config.yaml
n_layer: 18
d_model: 192
n_head: 12
n_kv_head: 12
head_dim: 32
d_mlp: 768
vocab_size: 3243
activation: "squared_relu"
norm: "rmsnorm"
norm_place: "pre"
norm_eps: 1e-06
positions: "rope"
rope_base: 1020.0
rope_fraction: 0.5
qk_norm: true
attn_scale: 0.261
bias: "none"
tie_embeddings: false
parallel_block: false
extras: ["some layers without attention", "local attention windows", "paired heads", "shifted keys", "gated attention", "value embeddings", "a smear gate", "an embedding shortcut", "learned residual scales", "norms scaled by depth", "capped logits"]
init: "normal"
init_std_qkv: 0.0436
init_std_o: 0.0
init_std_up: 0.0436
init_std_down: 0.0
optimizer: "adamw"
lr: 0.00374
beta1: 0.9
beta2: 0.99
weight_decay: 0.059
lr_head: 0.00708
grad_clip: 1.0
warmup_steps: 238
schedule: "wsd"
decay_fraction: 0.843
decay_shape: "pow"
final_lr_fraction: 0.0
batch_tokens: 32768
seq_len: 1024
doc_mask: true
train_tokens: 169700000
steps: 5179
dataset: "wikipedia_en"
Each number is 128 + 32 x the weight over its row's rms, rounded and kept within 0 to 255. Layers, rows and columns count from 0. Numbers have three digits each. The size before them is the row's rms in percent of the matrix's.

# up: layer 5 MLP up, 768x192, rms 0.13, rows 290-336, columns 128-191
# down: layer 5 MLP down (transposed), 768x192, rms 0.119, rows 290-335, columns 128-191
up290 104:101087085121151121056149109180141089060153152193144049133100123153140125170092116189120153083153150132099104117115106145071142104132020171118125155116095126091119147135134131126129175192084051
down290 100:176105209110144162141073121112142128148115090113143140154112117141148161126152097150098079088166122160131150092084100141098127133130156102136197155108105149085133182133122148110112118115135101
up291 108:071100147165146106051165140136142164080117116182131090119134128122126090137075157137179148092138160161147123135078154198103069125127059117158104112182136155087132075060109131122131146138137079
down291 106:109144202135225102119157126120139166099124117103141135177132167121145115149101162079152117145138135118086106069102136130118094075114130111142207155162132195131114111137162163129177128089083102
up292 087:141072152102100121115193158095108088153126165152194054115126116130109116154148161098129167123133167147119087169180151164088108166188074161140149122152131089142154123112074168122109203159089122
down292 090:126077143110162140127152132110178151109147089075059149160114098099130157135107143133096145112199117126109110165135159110110099147098101135101118110185141108185140068094102126079143184115135165
up293 095:112147091110109127088126146177150147097147124131165139134146111193141139109077056111139141123113129078118158179130131160107143105152150166168115136138100104111157121225127151140080114091214143
down293 095:096122181158132118100098095075125127107133105109067115098176135117163126131132145112139105170173168114106145108076179072093135174124196112157114113163179122121109136145130144191152115144051202
up294 105:125118109100051105051132128133110112131108112125132085119131163145067129156153118124105142135182178094104132151152075101082113098128147059165092139134157124024116131131098134161147137204119122
down294 102:115143134181125124162107126098123164100196077136126164146112159205229153100197130130072108132111106115153131115107077118085153114140172105111088076127175134136108107159097112083103139081103092
up295 101:082118115096154146145126183124142114131110125114112097058122143093084113108115145145120160069200182134069094155230146125082106125175038115142131119093143152083139130138078085148176131188104128
down295 099:119113147138096098175147136138139124142143119060143063128087155124151113036128106162106165084117174050127140134100138175109120143124127175132101139079125186117090105141086118123173106095159041
up296 100:106130134112111103112164137125169133158121180110152096093113128085130174135141123133111176145121162138086116218111080120109091161149133117083060113175117144138176061147177146148138099145128036
down296 099:177088136155119068102132129123135111121088122151091116096129107129071126108181131123147061128161125105146147157140129162125145195139116080127146139110132124090170145120151161120169107147121099
up297 102:121136054136122149108199124172083152089086145137135141108134134137118149131137066168133188103098121116107037173126128110128125163122100138158061151184098150136120114147152084220164118142074157
down297 104:134148162103138134182150085111185129182100121183171119111065081167148195125125151154116067176092119147076111145070131148153195090159135124110114198131145120109131137119110126104157115165117129
up298 106:157131134162125081058112118145113137106118195184084127137193132094129140109113116228128164095100142099103121102097078142138094162138151115139160162116109160132113150083159074133099187126134064
down298 110:122109117168020126124096154104151151128124091132158080117135085079132132125122103155163127158098122119112167123152095087137120160128154115123102177136117118125182158127151150103134140107167122
up299 105:152104135127174136107184101170133085145103142123163123087139077135104129142114071150156115112073157150115136141119071096126151122091125142147134148159148184133094122136106127180164122207175129
down299 107:117104175071138117155135089098141144073119088158144106117161118133195086135117184165124137133079141059111092117154119132176187174161093097139098141090119130110086170144136123152118109166154106
up300 098:073159092134140097124140109168101092099122159115201163124161082133092121118160162148144141125213119128125094114148077145154101126143109114166206127167113111147119095112113145150109139129091097
down300 099:184153145138119125081118129106103166120176129087151152136142175065142091118121138202114113122074130122151140136069128138103158196171140141138121129117155130123083153176171087148134077113113130
up301 091:122137099138094178145186153080094150132094104171185122145113168172149105142131212144137110148189149185115131119132132126135130198130146092166104138130102089069160069146079098152124115148161171
down301 091:093104136137129071146153172107133153097146119110151151170138144148163125135122119095106117140139175149151127061172066099079088106111160138084111136104129112170167109115149127050108094163098141
up302 101:111102120099127193089109165138144160121070135129197085148139082111119160142148107154115188144141109255164105110142109153194133121175064107105080101190086157119137094150138171139162124175095110
down302 102:132123128130151108066133112132177155091119178038137102147106138182177106073180158128153097121135110123077123057100058118170117119126177110116129194110083097111126136157102134105127121078103131
up303 093:128120134192110145097139181138163145093070148123207164127141076165073212068092135146177098126153140153144150143152105121097081052152125133147122129167129145122139136154123223125142164076100134
down303 096:201167139143085084124092134090081103149144137120137097124111164162183105119140129141038124137061207129158079124120152105121136181137156108131123120121139147101126132145135148138159126186111113
up304 103:109109176151173097082130144160149102072166117113123074130158111073134120119093113166095150087153104174096110157091120123139054114160129129127148115094122150110210075091116111078109089130133100
down304 106:178120115091184144121125127123133135149098129093153071117121137111103116130172138134105163145163130120111081135150117124119056131089184118117146081145159145167133168183179186126166135082082108
up305 101:090073103104176122123152121130115149066110122141137165150141120199137118168118131125180127146132206175102095179140114130186112089158149058106161102167183082144118077149084189100146156120158143
down305 102:099138175106170093148122114079144131136100075134139096150161159107184177132092114155165155107121150134173140147110158091097143144135125122121108112102041096150189135133093111137109108160101153
up306 105:079155089146092128123140193125131031120086093174102133064143144141099058148119150164109152135110120146076172136133143123148138139091071125186183133210101106142111050079111152098185153141131100
down306 106:123102116160114117103144140100014114153172090121141178094164115152158108124120158157070077183152095080164192114113173165144136135098124079148132122131130129144147197126096097088110185144091131
up307 105:099141114120094208135147163130073125122126137161116137093165114165103122163154132150184150119164153163128139112129130128117150174153090122105092119139157108119124129045149132142166114153122113
down307 103:151127161158104138138171199122126119181130134138096083118110128123161117140097141107122206149119090080112233143065100179127136085125154140158078131067156147079145123146103075099176123166138212
up308 102:171072143121145180116129152138127116093104161136091117101162108107062150104106145115093117184135130146138091172118141185089150102141136113152180145175139133078089141112173143147137067114111138
down308 105:139165171129121135140103089155107155151104128098118133107105131165089156135151067091122143137143123104145142091164116127083099097142190123144068088081158176100157089091094106097077128129108088
up309 100:160134146102167128120120162167097114098103149162116121142122136130143127071089172114109184126115091118088135174161086127101144078148130153167163151186106133106120052130080179124139138075169156
down309 101:102172127142117148147061060123149133162143146145107134139131130127163136099172102096169076119126102113147214126184116147155165050169153115115149201174134058129144143091134100141138138104146068
up310 101:089088061133157160055181135166130105159151135182117062144140120135156135149123108181126118118140117150074117152097115176111151181151106164150127182154140141119106091104054107137139227161117138
down310 102:194100156114126138160124118130129075107170139090121131097142192138116182093162134121102112069107114128112094136166124045097112138148084148111122139153111155140126145154126064141134159096169065
up311 109:120105140158156184070095134151196127119150126142204146120171102127074087154138125119140156118195091143093130117116149130154112099080158124205066096163116069169172082066065169134155127112130121
down311 108:124093058131168118106133150140124119161167148147135125140093148125096184147176153168128132139135112187087050106132099125127151111112113111096160194153116210143162112114164124099100150166084153
up312 096:087150169062198074142163157110120127045081124096168113104104158089111143153136097160124173105137097154096122153146133058150119114127081129106117150172099112121158116018123085186141136143099112
down312 095:111171145153101143133128099162111105166161148190153160125151119166152114150139105180159066087145175146163219153094170152122126169148168127158158064132160137120147051127140091125118118127119158
up313 109:098152107123173081127177179142162114136119127101170091143126115140094085147067087146101167085101157138091164107155147080154140150097119153127067137152114088147192128143140107117120163109206171
down313 110:127076131115122138130122137074095137058126129166151210194128084129125161131145137167127119161099103098092143145076126133111141069145081071114144086182096103101146182073142149116108145170089147
up314 086:120181128104106126095161176135157119103135144156178117090113108159099061165101128134129152161084135143144168177147093129178150122193114143156124126210133146125119045133070144160126157074175101
down314 091:128046164081109134121124088167106138114117179107131096092119134143108118153131043119092140052173102116121088130127093138107132150111109187094091133081176145144147116129113095101153166160155076
up315 105:125164062109100159113123133182094114132120146152110097138166094143163135114117156094159180148112083154085098180139113128058155095121118113119101126158120143108117132151118071158153130175150072
down315 103:150155085035151154093151168112083090156119135090091155175149103102123195120116148100128161113146108150158161152201135148121105117121083129137066104093210170146187092156159131159122180126145120
up316 099:122093110144085127109170106148140124115157134152154161141164084122100095176129105161098101150172125179140119134146136086074075116144140142110091147215169102159116115117170082163111208148110072
down316 100:158159120160101106174053153150124091095117120108139122105095154141156160144125160135163139131092173112143091137150077135114137129119127133130115150140133199067082168182120057117139020145177113
up317 092:175177158165129129106111206119118099107110175141162145115144106170127096094105115094069202107078108171105084164141136106104140118124118133089180150165146107122161052133126123178159100112136117
down317 095:181102114140167085108152127102087125174104153155099090099094120115095066112188156118134128154115076107096115130101135155129146084127179031135152085097116156106108097142165182148076127096093160
up318 105:137116133092111110153089181110093141124133138189181147068162128094102116144142206102050141163114139176146129125146106111122080145182153112114121154113104117133161150138119113122117082086145144
down318 101:172127139183115090159147141177110115117127178111144145127167150167182207149103124147185142102125171065126116113176142071180100118082152169066130123120179120185167102118082161137142155195195128
up319 089:159161116172139141143149091115124150075069158127172122131102163138097169150082076134133174065195181124118120157150115120088047125139104137114113134111079147085156112139037145151128124158154083
down319 090:189168119083069097123133149089046119130111096161161109185125149173187129173162146113123113069090171140143162120157155174109168118149185116153143136154165174112152133134123147113114117147159121
up320 089:078110087076161092103106086106126074146122111184133047167100126171108090135109138099106105105151128146111102118147158107119141203147088149143157144099125112084174090076151113157145152165133098
down320 090:174082181125110170095118114122162104162113088160189146145144126149089123128198163130101068180144124177115091097099134114137151113121159076141129153123158158170171165122138145125156133137141155
up321 102:106097128092125150143151090176141160120109158126205110098156161143156181149105153112104169113096173137159148117198140140082135138129121134145142197188190127096143088154083117194120108121178097
down321 101:179142148160141129124107130130161120142135146133068197157174116143092138094175144192080122185151127097110168109148087133145146099133108120158107138156128105118119190094119172143098097138149185
up322 102:119120091114128173126155112155101072185130165106158100121089094138103062110078117149133124139143128119140026102173091149165073115112068115136097173145104112083170118093096167163143163115137105
down322 103:110168163125094133090094177220121138128149157142127133096160095131096112106111092161147121146140091090103113104114105104110209172163126139103136094118126070123164118154136130184138148106106092
up323 089:118103114129191171144163178142107131142137152129149139137156104169142124143088096138126162082112118206083128132104105136158145095084095032143158199128122093101148107130126177149146132160086122
down323 091:148090113128121131122192111190080147120135123120128162110111099159118138090147180152159110187096098153139091134159120149173101159107104075162189082141100098090149115168095132122118159065121121
up324 109:114165125182080129090160140100118152118097178178100083138156125151171165182125137084168165169060110131085150166121109140056159095110096122125097132134091100103088095128156086147104154195134118
down324 108:102157155178132116079112039129174173144147136123144133165147078091136086149137169151190106145112124083126129114197135157136074155119178138129115172172117115159078112108153149101125126193143178
up325 094:115116090149167198107154141090139170113120132102123118085110104119104155104130145088142175070160162183124105191130142128153105164175120111150117121075102127053179135123108133114142119110140176
down325 094:149183137158073122174144088111113098128134141096096073077114160145126093143154127114097110179125159132166142111161134138110103156100175140088148101178186123147135202081082158076121148124137169
up326 087:093145045158133113165109190147141151113130102109180132149136146153144061120139141206100117148098111161108121160150102124081149096141140153196128119115104111132146125158172141122106144110189134
down326 088:130138212144139076149095135132140114147175140052103116149109120175142114124148105151089134117109150151151122148121169183132131134122146153087109139160156181150161141114138158084148120102161117
up327 100:037104075135169110121140115154126105104099115124174109157136109094151104136153114121076121134074191165084103149124087139119114103126133147196128161133187156114124121142145138139125070120135138
down327 099:157127146153106173125166127090077135126124117095097101137124143126062124170126136133148101132105142127102102107136147106119085128090139141145194098167133185160194109067098096139159115124165109
up328 100:169114101141103084052111148134119123130124139144173078096174174208095030176116112120141103076129127114150108180145136144071119142079103139167103156192109151090109074080094098098152129109153112
down328 097:114145145146178122138128108070172180095184111104088088148096101105143126136123087074113160118136130148156119103135121077155107099082071150070103145099147123115101158133120199092171090137202195
up329 097:129098072148131105137120093155127159113144132164139101130124130153180094103071135189142114090125097183099021167098103077182114108157103165167083145211136102153142125113167143128126197151111108
down329 098:093142070130082079101103072117138102101138098102102077130143115161062109120109136107130168115154176165155201112153100197083107169076117096193119109078156149079125096075122164109136142129105111
up330 106:154079095188177125155122152088101156099072138117124113129192182141159124129109121125150098131155155162139144159158144100112127087127143089133093114180109085078115152113092135096145113133043128
down330 101:066083180153146096123130125069147175090095154141127123157205120090181193110148132105120169176178095156111139117110173134118138187151131118120083165131116159090161198168138127134121045116067115
up331 098:049133152100154163119182185097160061145140133136184132073116102102093150131129110159163113094121148091136153138126081082111151146123081090116135134140075137133105152139112110134158146142103102
down331 097:207124092163105140157118094123084121165163116139154079135170136146074106148166128177151165154209140186110115109106051093120162149063102101115151102052192131160156149130136185167174177121151122
up332 106:118111121069134081179133136127151104122128147114129149101154142128061109104089115135178170143064128154158136188183153081131047195081118098149120130122131143165113096106154107124114124122129097
down332 106:161168132122116140136131083093107160118150100073117131105122140169096154106137101115094084126133083165105118131095084113024045075082148142119133150149100169105112138178187123138094133168084118
up333 109:094084101174152122060191153127124087129115144155155010122110105190077088110079167146158143099178122124145119141152130106106065171137165099123159134164177163128111067058177113113117110084130179
down333 107:137102168152171117125131163064156159097156145069121176110148121113120113116133117183129075147143110098159075122153099121146082101119135161134145165140108118133152133161095136067097116123138129
up334 098:135158155138109159041132135188105143120132107190111110161139146120124131104105195169106105054176132138124104136144154099118199117047127134138111147088114107148194104110100141139165140119202150
down334 101:060107094152109093126146118115079079145077151134120134150129147165174123097140149224144195197129119152145183115126129201127172158095208105133111146133127139091143126145095098197118138110148150
up335 107:084076124181153179116177118172140135149085171136122104082150109120136122123128095165217206134063192181160179104104106106142093156100075114142135087104131152049121099089134124112195109149107140
down335 108:118098121127099190099132131126178111087149150080153122122093178150102159102117127139132132162086165119111128176168123209162123132123098054079115132122164156144149159111119172132110134139103107
up336 091:130086148163095164133093184129155119120133111108113163190122148113162075111144120158191146093189143185137137154155106066102109167116132091175127159146082169037162151155145158103167130078170108